Weights of a small GPT-style language model, trained from scratch on English Wikipedia.
Size: width 128, MLP 512 GELU, vocabulary 2048, 3.41M parameters.
Training: 122M tokens, 3730 steps.
Each number is 500 + 40 x the weight over its row's rms, rounded and kept within 0 to 999. Layers, rows and columns count from 0. Numbers have three digits each. The size before them is the row's rms in percent of the matrix's.

# up: layer 2 MLP up, 512x128, rms 0.0483, rows 348-511, columns 32-63
# down: layer 2 MLP down (transposed), 512x128, rms 0.0313, rows 348-511, columns 32-63
up348 123:514391513534517461491438443465482501455547460474521529556553450450503497527488536484524412488543
down348 151:461573479469488528482567543528510500522454513505474459472430556550487527502511481536478602511469
up349 066:485587523510498464491532578458441588499497500496446494392452441484440454460477489493519520513505
down349 058:499460521460516520504483388551542418516501485499538507577527507547535530517539483493493460474461
up350 125:550436400515523473433541504450489507509443515524546504523502549575436528471490559555545492499536
down350 165:473565626502529527556424467526472491526575486461471521488512464409561509525496426438482538527480
up351 113:516459444575634503535499453486455494415467544457463519554502415471496538488529471496446490476466
down351 118:481518551430444493434503558504533474561489502542512520480496599526452483557419499515524481506512
up352 121:504494510495499495487525474480480565501478518635459401472489468513474517530520451534372509550522
down352 112:508519496580533531513460552503521443473504514409533554516523516493511496506462526483587499420517
up353 108:548436462505482554516462563478497503459438460434531556518510583479496481494542470509499501475454
down353 097:459530569504518439484548465532518507543547541542472447502496424522511486525472545507465468514521
up354 078:549515534492454512428561520416472528420565447515463507505506507513506489552461497526458508476518
down354 074:489499477507530489554450473599536463608463543504536485482500502471482513479538512497515488518507
up355 123:497554448473526562419488517500564594442488517484499546530541459529543488495440435559433445558505
down355 126:546441553527534448578541493479465441532537476531474482494471559486411493507519556405552516469512
up356 119:560422458500519568503557528564599446501406503463531525477573444539481501454542500393505497485490
down356 125:408564520509459424474433416462413563504547517510464476524418522447516536562448502627523533489534
up357 107:504490451529519491503457513524485496461478492549410519550592530537546492436470460511525443468513
down357 098:482520563489463467547550475466503509598544529451565501515427464441460495564545555477460532547496
up358 090:454538457539523402553490438531560527514508506566581533506524427490508499525500482518475455479648
down358 078:533464540467460579425500586461474460501508485452439478493508576508532494430524481495533532562430
up359 092:555530462450500440513472551519502523480405422474562528497487488528472511538465552469466437470437
down359 087:451481500531483538477532477480524488516579553520459485531517493477509465439555466558517530512514
up360 151:460494472496554512493569547525532507508480510559530506474544501499407493553533453417561523434493
down360 182:506509540545471511460454459488489502513511528404486480552455498477572528468489528566451459536538
up361 082:586471528482504464474452524486462527531468535466500412385520502544534495451498532474484505514449
down361 074:407512509503521485518528480507542474479518485547496567575477489528432490556484493514522532493492
up362 074:557596486593495464521467527434546501530519533553531517504548440477478539499557523544449462558463
down362 071:425400508429501521493541456615488463519487450490515495503463559498511409515437444454525529442503
up363 078:542487472534523486556477507492526509527553467543476505485513444460448501522484452540471425629500
down363 075:464504547476444521433482485540490489500457506441535516519488547510513478466510567446530523396513
up364 085:597475471471538479496390495499478567527498507462512483513571499506471490548456556483461467446491
down364 071:399498552506465466478596494509542461457502501538474506468426488496531505408530483515554530571503
up365 134:504470534529498484488517494529648537490476557460477438501523539509414523547518493477418428544581
down365 129:490549472461520520486514526445388463530525474510517529499476504479574488443498473491557559461456
up366 122:495497507539531507564526499505537524443513517509504455501510483496461452443568559515490485487554
down366 117:525476489474475494417471532490452455554463499466509528490519532479512560574423461492508527498489
up367 079:572477485486492523521534523542495529469464475511495477487501471449502483524474490550480490520527
down367 082:427474543523531460468435482466514480529513519519528509513520497574493520450537519453541494501516
up368 105:508523510516555443482482471466466493495433529509512502543437486532377463527517577473489384506490
down368 099:465482502509412553531490552516524473477523511469451497460571530482611596448493464541466555497487
up369 093:500465509481557548453487534453486608511468487487510514511492505549431449534481452450513402547494
down369 097:530528489497454482548501412556528414510513483506499474464460484443562566464520535529501585446487
up370 108:514548475535523487526455515489544492521454466439450515462454470483457478363474534417550489543550
down370 107:461489477451473482493534501514452486472547499549553493529563524520529531631522481580472519491457
up371 132:568484434534493431438461607479518494543454491544523410487459521557455508469461545543528516544516
down371 162:442528604494496543570515380550472506472544513450492555503578468422533518517543471473463505454479
up372 094:439509443505478525514423550473543459510546491532487439443479479521433457438487494420576495498557
down372 097:546498534523493514476585437514467542466490488490503551530518510472571541550531487569431495464464
up373 086:519515478475447404470501519483526478531550478496512511418515482469484490448476521477574493507540
down373 073:476495530522536594537508491507474528462437534525481451561500483513514542536544509527413510495468
up374 090:507485514534545473500435505530474519495483506548532429474559472532484499521573490466466417519472
down374 093:464528514486479502471561516442520501538513517454466534516463530458519501464407536562522573463497
up375 089:448456506445446483531564561466504497485531482562523465502442487542552454511538468491531471471564
down375 077:527501477550560539448406449562500484518495522476483495534530459467417545471466539496458555532471
up376 102:532523507554564491500405437542482533505504457526484497524524487478451475559542528476461476426530
down376 107:449483497479422466533572572460518438493489541478496490483481532516534537401488493528508531565500
up377 115:559558495444543395469473390508414497520526460495509475454525473521489427527491516481496513572615
down377 119:436469484547465576549553631487548528458500533524517480512435490468552575497500489543490470471463
up378 097:492501532517554442499476519477567603493531520493443534421485468404506465469459523562523493476486
down378 098:499493451482443534519512491528454431538471488524547499563493520609474545531555490419491480520534
up379 100:467408533487522473511488532482558502492516534546435493467408498425434510576463530525456499512512
down379 108:525566457522446532487492472514432505511456487477541510491577490567583531424553456478528497493483
up380 096:567491524460577422442437442505555534501497501443464420539568503491524417507461507487473443484553
down380 094:457493472545429537576570549478477453499499475565517566480399480497479552470543486515540526537494
up381 089:511459480515456523473511527525467488491540484485497543475494411482451524573498502555501496581551
down381 087:479513546526525490528425474471521522577496514502517464504514555504584479406545503435524489448513
up382 112:482468492522558556426453512555501672535436485475538562509512466529443495541550475501567493493483
down382 108:510534502494439437599511491474516369467535481526464448501497529498537506428457533500479511513530
up383 093:539457473535512513479531524485483497505512482519456492493466496505479527427476527544508514589649
down383 096:468506492472487486488462459495506489519486513470528471503543513481483494562561501460491488418416
up384 101:522503443490534511479547410577538446524519483540567449507504488492410495465541531453440510531506
down384 102:484507568496463514488486583444481543458473523497436509479481530498595496571489438544529477492506
up385 132:537493510472545528556465431488481491541529482489492449479548495483467512503506520460394430565498
down385 134:473492551521470465476492543514512481521510512486467541507434445478508496525511489504577515447514
up386 091:515448526501506482519495518547544441553486518448510471501417527517510490469490517470473461417535
down386 079:476543432497487524450547484422447509464494484512464497500551448503498500522531493514475556571475
up387 119:516469501467585531482361489487473459448461468535512519575477432461501552497513495551489415479540
down387 133:495514477533436490467592495538499518509511564460461493465537550564470428493492515469519615516435
up388 101:481489506450532467485479569536455583468442450507564474506515549543433520601512558505533480573397
down388 104:490513557549428526527485421462535463512530522505437518510503465486594501411497478527482543416562
up389 108:478455429440477493518500552492541559468550528543453532444446457496464459526449517499532505523612
down389 111:534549577557524521497487417505480502515467464422539478553570527518532556491537507520465498479461
up390 118:516475524446541519518519494480486560482407512509524504499467498503494498530460500510459429505503
down390 130:515507478589516486446482535467533467518570524470482491524530475508522523431540511483507546444500
up391 117:480518503471529482468508537480518524463469498519548447520439505481491487555531513526556515454517
down391 120:502494530560476499517483482529493478566520544478496505503573459466494533449458478470469494550489
up392 106:497485471540564534516471513441520493526539470484477502597510538538471498495515641521470497523598
down392 079:493487602425448413488528490563483485514513524515502510473498489467462518486504440448548532474423
up393 096:545418504526533494413467552454482452495509455523480531500511469436565519465440579563522440514494
down393 099:429539521513472499550541438538531507487494531457531462536467511576413444543531428416475590481494
up394 091:614492454481496517415459525526511501527504502478510448521519445565469461521561516550483493627459
down394 094:398513617513540455572518458488473484492525514549507517503510576425531531459469513446538503399535
up395 111:541376435445545503505439529457549512503514472527581513471448462510535495485452477559503485512531
down395 114:480538598535487490501539490549465492496463503513457505537593540490456503555488570446501503514485
up396 079:515474524477452562503477489468511426494455455563517528505480536486457456532502514490470463475521
down396 075:491502447512511463481517532546500563488513503439491467490492479515551503466478445526522509542488
up397 101:499500457481535418526506493521523457520499453452509458521488526461485454537467509537551428553547
down397 093:497512553548439566473504507480494547487511556569479506501509445572530549442498513508469545441477
up398 128:489490532476522552462465474504573408485515480484540564482472508566505448497449590536453521439494
down398 109:538549484506493480502506517514448589453483537530513472472554476414474540446487447492513479567534
up399 067:548519458537442490469447488468529587478421524459435574529515564465481506554425577504481520485412
down399 060:473471554465584507515553520533500438532570483559563444456479423559531497445597450481509457548520
up400 116:468517523430548508502435462499514444458495543487510557448512493440537430555462532503448532443509
down400 110:517473442553484493485607539492502568504497457542493459510511500577444547440536504497538475537474
up401 111:472482483520513529441502515481527482516466550478602432465589585527486469490565514461451493456530
down401 121:516501518470509495549511494507508501481518478481437526545409465459538536502436493501533521529495
up402 128:489495469526491528481542523466584442538476525553516484528546495602545491477473554545483436481573
down402 149:522535538475546484527476498565461530458554490455474522493462535402444495514507408473502591551454
up403 091:536527431471539510465493517493496492520564454514476494518503508485511535540540533542508449497563
down403 079:437456586515466482514483447505486457476457537485520451486479456533435482440486482428517539475483
up404 083:530492432553524569464410465486487446496455588479535513538559598524429521488452520514513436497526
down404 079:462540616444491454505586554502508515487560451496459484495425439459590487518538451495494550494498
up405 123:518532473472524561441557604516505563459480504483562539526484441455468422546492522476470521464562
down405 116:521457499541493439569441427499546468547527487525454416481500554522526582463531498510493455491468
up406 085:528477310466504514534467511468514495483463488534433562519470475568514539451468540504483481525533
down406 073:505506640485512485456532481513521478499559447476559488474566521423500444522508431511504481498496
up407 093:483490500483471501447369469415550463514507560513434562511526398518508472576438531466540499504489
down407 086:494516514527536497527590546589485564512485437484581469484473602457462504392553486557445489507494
up408 113:529566498531577470453460450549539463466395484553497486542430522524460484555498583532535466547620
down408 113:498470527520421547557507569444454509514568519489474509463582483485540489442523447477448506458450
up409 114:494497399519450472475455499473535497535490544508447535420472468505427520474501536524552503548537
down409 105:512528629505554528526547547509482512489541447491596469543481535492590490538525443496458503457481
up410 097:457378496501471441536498516515542468444472500581530516558530471537490522527520547618501432527548
down410 092:549563506514527579439500491489450532531521497451500469489479542459536490449474432366527566473484
up411 059:476513510490513457536444573530547581519530580534524480509536467423473454473562550511511454449563
down411 051:513478457494486526486549435515475448493480445477512540512475525593481546540440439494474583525473
up412 109:476476435449582474497521467507514497520494471544573522438460509514541489484481457430540472458462
down412 108:496497578563472536491480504467485529480523555463434504523535532493435507538487551526469507539524
up413 092:529482455511503460448456544500504555549536512505470502509496455554478457490447506511497476414469
down413 087:472523549495493520556512445527472462440484491515516472493506531434519541492564510471495531602517
up414 108:552481482507533520510518468491550536424450543527463429512543529493484463556552500528547445453506
down414 100:457506546511475463476486541552466484606506494478532549503443465500519540446483480439465582513501
up415 094:574487428500491507461553516543510427451471477537520525430510514509519544520625474538435491518431
down415 098:432494565491550502499465471454506536562533511478497505552505486489473404532392519462527498496543
up416 091:504499492437416471507484580434496597481470428505452501514469533512457495487548502524484468538574
down416 090:520513545549562511478506430583477421529510493503567487486512435508504516521458461497502524465447
up417 111:439532480485499492583551501521582509494483474493494511564484509536467465491422533525504486486588
down417 106:564460506517493504426476480487432454483521516518522503477522466502559560554586483463501531512476
up418 106:495519431522565508472527530479492401466472459549537503448576541462463497476502474552477489480555
down418 100:470482574502466499497469455508518567509521534474495499536413469497549491545493483447505515560468
up419 098:497447532442569560490516401510576511503455560523489512473486518443518536539488527609517429451464
down419 099:493570479549464447500487596456431487531536457477464506502523494580490485422530472398485534542544
up420 119:467536476503532521440402517486574509435546507484497423481498485540480488546433506491512472474540
down420 119:554494530515436495559561516462470494549501481489489556536494491464523521444563497492486516491516
up421 098:553448501488467475484491467538507482522458412561488468505484502497465516464478485462500500526559
down421 102:444539483511535531488482590460533514476526600455533499493513504499514464528490530525491487471502
up422 109:526491539507540537474393478484518510516486497452586520485526556525464458513433531518573481505518
down422 108:462493489492470492526564542490499479444531521516438484525427461464553578457557463470438531514499
up423 088:565451484534511506539451518534503483485486492492466471517580510481463495471466520477449488502496
down423 092:413539526489477483442562497486505532542512496502504547465420480525527478494544482517561507493515
up424 102:545501505500533537470581452532549432479486470487617406485488446540396493488529523491469464460505
down424 098:431499499505460465538421549468478589485495521533388577493493566453600516517449469504473542530495
up425 105:487502459550524480586454465586519494498436523501515535512536506553513448454443534469530517473524
down425 114:491492520477436534386516551408521511491539479462491465485454498465520565522571479525466503556520
up426 083:456467465518502509538469536476477544494516488594495511541556466420525487478476549509427517470494
down426 074:523524512506443496452504447510560454533494497417511533495434536583469517524518465505556448498510
up427 085:480530454477534539491468549454506475480541511503566431434517442481482514536502489511458454550476
down427 074:526494590543479496499509462586526501511486424494462534538475552521518453456481475509529524453508
up428 083:449507484466437441490504551432499568491521422535501394417445563493416514491503530511509442589578
down428 081:531483530525534557505501443592510439544479548469481556541517472527601513467540478510495537401466
up429 115:487435484475586482490505468490540468471482452485486430503489404480464497558566503489496463543495
down429 111:488553492508445494518482515489466495561491550514484543489498585526525518457450498516509535462473
up430 090:494454523461493418497504472525539540480495477490459441494397525540444494569503516526522456468532
down430 092:496527470558520555510512505512455451507504510535525547498608469490568513434494494467467544529480
up431 097:487452476448454509560438527492497547469497467526495505528465425554503500423507455512502508460553
down431 099:497526496537531513447554468504466453510512524520522490480571532457465509574504536478456489523485
up432 112:490506505473496460487393527505479570527476547486514429462553511464506482510413495455462407497533
down432 109:480504518534498499557620453478514422481516451533473564546415492570495518478587508531561580504480
up433 089:534445476466515491490447479490554485514480507524486553526574499484419500510495547517531458467561
down433 092:470535556522495497508544533504478501527516531463527475465426502483598496454543469484457521533472
up434 108:491473493509432497488536503501455543476419527500577487554549536449486441491408498458569491466503
down434 103:523544523480515532516491529498560476511541474471477495479424494543529572519563524490430549517516
up435 118:495510428463513488538380504549517542502490506589552415495479506551526445518496446497481465468485
down435 114:498508561518505507447590501430470474468503469450456574509526484448478533480502579501523527514507
up436 092:492501490521496504548501504513514435480487499571541481479528437527483492494491571484559426490522
down436 096:519492505463492506445501481503491537544480508429474511471481560471500519468524447519467580513460
up437 120:495513472461495553514479489469462492502491429440535555550527537457557484575523524485436525544459
down437 099:487477511525491470483535505496535500479515542573490450466466467523459469415469468533566466453538
up438 116:493502507445512562644479471463540513485498443493510524482517518516526515472483506491470492540536
down438 106:546484481539496454358548536530473519576525541530527507510495456493463516538507492514489506484492
up439 105:545451418525440494493461482547565541462571457513457500501544483523520433461465441513525460607500
down439 094:452522580466581498501526485500469485506465517495480497477471533466478532549503564491485529415530
up440 069:398577484452479525523502553435421552493552434529522526463507525499491506525473536513434496521489
down440 066:592418520542516495469509443538566420533486523489497477525468481526529513453526477519542494465509
up441 110:611471491520501517477464504521564470549515500427461483482542504457389483544414494456537496494564
down441 119:414542490493475507527506489515486513464507501555562523500466481507603527479577526557480537548463
up442 083:503428504511469447513476505495481582489467480471452560464451540508433469464501515540516522532452
down442 075:477573522488525566471528472490561424528522496505510437507551456514566542497501499444479484473508
up443 103:536546543565542439487484508463573463552512495522524526469484524577520451455522526553593450536542
down443 108:468469490480483543525523512545460522472479556477466461550515528415461537530494464442442574487485
up444 119:446416464506478481467441494518541565481524490549407435491531555450504487394489466504555492588573
down444 128:545571553550506510537545504510438454523491480470561542520459453557502519617499521502459484399489
up445 102:548574475498449541518556487480490569498527541500524481555508516527544522558546432439480490492506
down445 098:469430513499580481499428528534495432497472476511503466440505477497493462466438559562529522508499
up446 092:519484489559461399417475501441438581491495507467535560527540461534455456551501546484450481482532
down446 101:476494520445528582588534513554558395490520512560475445506466549492556550461516461497511509519513
up447 110:443478427516518537400473531535558485552509426553518461433457525564480461534518476520524475494474
down447 099:516554604518476517555547445488437468429457564503506533506539503460504480427503549491493523509504
up448 113:601456477517475563476517516455471483461431508494543519528473497490526513496511435442468540563473
down448 128:430507532507599441500475493595540527525541509499455460491533514494446484520471571548518457430514
up449 099:490472501492451481520456516428502505432516499516504474449536475512481432502510541522550486414468
down449 091:487510509500543489466575519546543488553516497501559525502476519477495560495475504505456466538468
up450 067:521506506473536529520472499539520488483426462508531490408518519474535433489517543488496485482451
down450 067:471475459513493448483545479480502513484563516518490513526505470570491521529497448495518541507528
up451 115:438507528530564446582453481454526524477531495527523437522548376477543559460483512519527427479614
down451 124:548487452464459542407553535526468459553471534479502539502443583518431458533522496495481583528424
up452 110:513479491456562511507402453598507453528454546560538490504455524523475483493518529483550502513533
down452 107:489517512545453508445567548409466534418519483459468517489533470476529497477537477539438489472485
up453 101:485435452517488493516551475511418438495489462494535458499523453445441497532472552437465511565557
down453 103:517528554494475525454431502479573561530487532479487518485482559539555494477521439567566480427456
up454 088:510490426538443457560461552515536556498468567483484528496473473552407527507538476488535437528526
down454 086:511521590472577556446552466507465463491529439496529467462532520443537466515468504517496536440468
up455 079:519396482493441493491447540533513566486508502488483450541561499481473469473498472525443439535522
down455 079:472555522509533471509546477484526457498480489494492560475436473526489486518454556461565561450502
up456 096:538459460416499537536499509499504519452500473476556463529468539542571499510520440505401516502476
down456 108:485504573568523446447523516492490504529475536514444537492539450479431502492464548499555493495519
up457 089:449446513544511455509499490555510530508513445495546478581486457529469418529519471464530566465522
down457 092:535531458462471531520478494445486468441471564494425490470512546471543617435504569541440446512485
up458 109:590478478517518496523473468548527474434524521510492469559531545508545453438503443538483428548503
down458 115:427536540495494502463532531455471494593467481514515556500452485511450516587471559433529565469510
up459 118:532487495462508512515484484515577492491449497518557542503538514482534516517467481440528508418428
down459 126:441529504518500475531512520522435502519522509442465475515461483457503508477554497570482510524558
up460 091:513524499459508424444486494510515521536499479540500490487497530585552480418489528536622505425521
down460 081:474486495523526561537548483475465473451488497471487537503525447460462494561513442471390504595477
up461 102:505516496574536530464451500508514448489534475534517444427515487519518518467500510510561431484544
down461 099:462462534453473521557544455491517555503445556494492535541467487475494489537584437453444537535450
up462 065:563577424513468462543485451533567459481461443504543489430500463429528603444563531528476459553381
down462 064:440434563504530545435501544483469512513528519494482488530563518551473357591446475491476508437547
up463 104:567472449503507537463440512481506532494511439566539527525508469523569473465580445485556491498468
down463 109:426507553520491480523551490522523517495467536465473478485498517476374522501409558498452513508537
up464 113:571419484461492578465470540499484509458497431482502529482490520515527511507503484518453546494539
down464 125:425565502525547405521516477547512517529513530510450499511529488502435492482480521494559480526479
up465 089:499454478462484455529505478454566517544462512542481567504524491525421461514495558487509527484500
down465 087:523486524532491531440513513544472486453530496489517459467470499466574562448553449524498490528480
up466 101:502487478445548564524483559493584599472480508498487455478509412500558523471453485499454429504498
down466 112:507504510570493435485514467523425435529515455523517525512496528492433486509546522488546532489485
up467 108:528479551445495568497459451436515445518458562573526450522533479537508439500498458424444495508522
down467 105:460527447545506470495540568576492530458521453466469527455479527453487532535483596552557495499490
up468 075:503478490480539455438530455506427598534400454476434531520507539454509528552430512468496524545477
down468 071:490518498496450515574460545482533414444589527525537447485468468580496513443572512532483492469534
up469 129:483501481479508448552517558520500472488467441538516544541493531561460578516492485508437512591543
down469 122:507497515540496552425457436471478486528518560492471451492506491433532439470496531461499460403480
up470 121:543577501446524534498554505487470479510511474593495453479505541487514474523517464566439473473441
down470 115:448448509529452491515432527501527520499522516425469528542443459520438487451437512443575511527531
up471 134:464538522514507492541495502436542497501485521504515552455564515476426463574540458469432497494509
down471 135:499483538512466511487528503585531462545538520491525491538478491508573547432476491497541493523503
up472 087:545446482509479510470536524475520417544523495540516471549512579536483449430460539531474463462549
down472 087:468543529530515512505493443549486552433462513466465560491500431469520527573525458464533532539475
up473 121:426524495504494457409449582441486482495528491495465469422427524510451482474442488558560457557503
down473 121:542485521533498534628580407548514509490460526539539527556540523502537520513576479455437525443446
up474 102:530520463498551534515498503529516481461436466554477546562485491439436453533490535487451501444517
down474 110:503493541502453467498489534492480504526548529442521457452508525552584584441541458508519482555510
up475 070:543553536563526556501464578527497535468481476485498483442521467514467431468501514405473491492472
down475 066:491447402468462425470506400478548474523542509500505506515461514438521593547488496572495495470510
up476 143:535462522446527446510522472495569471516431491543563547492461523471422523465448478461478506567482
down476 164:457529472531491531498477498458477513486562529448481442520541516528566530549518543543514504431494
up477 072:471522523477545504445408524505536474530481485528472475567499441571488473472538501428504415479515
down477 071:518523461532483521571578503484475531486527519462520499465523551406514510520449500578448568530495
up478 118:496501512457532454464413486484505477543508516527495498563508517491538483525504531466539505449583
down478 132:533505467531474538531564538508514552466489483469504488495488463515494542490483455523448509536470
up479 085:548562479514492552499448505462517537423462464468480450563489432496509550504486538571431516430492
down479 069:467462526500493447485565508559497454569548483541536554456522536500470427512508451433543496602495
up480 066:561520474525525513572560413485503430485505473536584492456495462524516462493527493590514524552508
down480 064:450499516497505484431480561536532575518485511489459555511521507489487510523479484421495465460532
up481 117:526466542480512497556450500470561474516417499551526475462481508503421411492473527459510500546555
down481 135:478497437538439501455531492550471501477546508428474506525513492510585600483534450530477505450462
up482 109:543471520530486525513467464487585456504462564476491486512495513528461481532478569495533508478524
down482 105:467492479467520475506552541513436531491517448487484504459509511479547529440535463521476507525479
up483 105:464481412533602514508518499474533557455524524525513483469511566455538478479507530540425456476544
down483 094:572496581465428493467523461560475451554457498488494506501520478545470521490491455465575528519450
up484 087:496524469504559486493453547537524482518513461483511421552464443507455467470544481503506529586512
down484 091:489494538508448523516540434452480481467471524500487538507547539504534512531447515479471436410485
up485 086:635506497438538477542472509508577514456451523467495461606539478500523445438477470571485445506583
down485 084:375498524525473498460519478470432467557567496552516525425474463528480549559498567411547534484500
up486 120:521500457481492502537507575452543533495412477578505472488598512543492467517472463484491479537508
down486 122:463478558531516506441476440572536493547576527436523519507357502462512524482535552506531500480530
up487 102:487457458498451502478453568545507568538501500487430490485457498494454503546498530457501494523501
down487 102:516545533520535495518538439475491450472485485494559478510527503519557502459492511590496518444505
up488 084:496464481430523491566512504546540584525424440487579497484536498512524471462534490574503454481530
down488 078:480501522573495506415514495462466441485572506533483518508451513507496549570489491454509510522496
up489 111:526506560519525467437574471365552552527464522518508503493498476441498480550395523522504459466483
down489 104:463495435493470522559419513685491432484527494480505498463505467554499521437580478484501537528526
up490 085:495490550465497459541493466468452582533435540536486557567501468509479460512450532553550458509622
down490 086:504496448574510523423463543502546435508597470487513456466495498501510545450541485445445518486472
up491 117:551512535495516545434581513497544494481423480505517463527523513488523509464468510496434507551553
down491 116:476480445507492453549409454523481477530547515497486475454480493518484485526545463475560510481472
up492 082:484470529480488515451396464515531549537470512501417517555500542505465432550491567442482516427573
down492 084:524539456508513485550622541463489459440530464487553473457462457512532560436482439532488487549469
up493 094:493467441505480573476515547517568546450499480504505470537484491543416502486504449501535519520530
down493 100:515525567493515441531481479482435456532522488482496501509497504456618508494505566519477479470469
up494 121:572515434563498503520464473527555487499481490464521565515576486460507495479511530471525479470437
down494 120:419498532454490471481560518525463506498509511490513449470413484532493519530508502500513519487559
up495 079:530573480482498515483494444534573510537474396457522484484423537520469477499500463558451507517501
down495 074:481457512523527491518542512453425460451505559567492456496541462500505536534492557430528504496486
up496 109:534400529528554426540510500480487491450522420558536480437486404474484507506492548614483530539520
down496 117:460560464485473559435483462517504495561511536467485520541550570544525464507516489390539480439477
up497 070:470518506553459430486514434551546478482504435532441477496448527488482436575514489442484533481493
down497 061:504502472444533565524500513458446488495497535462500503507540476535529577447502552555448503510494
up498 136:499466413482517562475477506547502476415505497515477476459505458533505519481524442513493566495491
down498 125:517531517518495433479469537448509482551463471525527524527506524480439480535436530495491424507514
up499 075:511540500542574489452413534508518494507535432519493428504507532491450469500513518475480469530550
down499 073:511489458432438509563580437504456538472457535484498572493485496526557487480456492545520515470494
up500 102:466383511538504434533573515507525492503503495515414496477471429538509510487451507560531501474460
down500 099:526596453491538597486432461514475526488507487530574515489530544486472488524531481418497489518538
up501 082:428527441486552557540473472510586513488528461505583498608501445510490483489513480547511482494590
down501 073:564485554523411445462523520490445476497469510480429484443501542453507507488486486467462519534456
up502 106:514496476475480523502523517487489505554459495537501506491509497576530470508512549553548539541461
down502 091:458491519548526482477445473551496467452545472439463500470499489456476507460468481444468490487542
up503 043:522518548429536491464490562499516453528518519561460455485474465493524435549463466525504448476461
down503 039:450527478555499491513494412493469490468496444487564538507466516549422524438519577433521571517555
up504 064:536497519514520494527431529474460545514522507524550467508561526475493413590484524501456476468603
down504 069:441498483472497485481590479498564447483476482495453500487413505517488572385498487498536514529451
up505 113:469508443601511462526510471514519509444470493472468406441542452504493467426551440508480529513473
down505 115:560504522469467505445498521513514453567500488565529563527462573489504504610422544469492454499511
up506 095:482531479525517504561455543487509519500532483501574472570548516438442506524443529386513467541483
down506 100:519466565461450505487558471520473481515481495466440512482406504508568547502589456604488515433510
up507 123:506523562514528394465523464525512553523594476463458536500550449483523484504441475469529487435491
down507 132:489481435497472594535518493475494485486431540543512460510462558497493536503571527538519521598516
up508 130:506424481494539491504549493532497547501482512568480497495513455458472511526502474456580489477496
down508 130:439561509525497515504461532475473450516517468440519504521498543509522494506465525533466446504498
up509 050:509537463430487492418475520459491550486482486535479433430448484491535518553509560500464465454506
down509 048:519471535546544491527483468540509438500520517481505562502528492542449480440509432483541540545500
up510 102:536505472474530482466542504522516513507412479538519457514441553548374511490463509551542518551494
down510 097:467484575534453536545437498452467493467546522457491527502558442483630516489521481442444476461508
up511 091:510478479443502543563512454537577477458502467495540458531500497498486456551472523566545508507513
down511 094:479530545567508469422493535478436544539495533493480515503515495492528556392554504429458467526517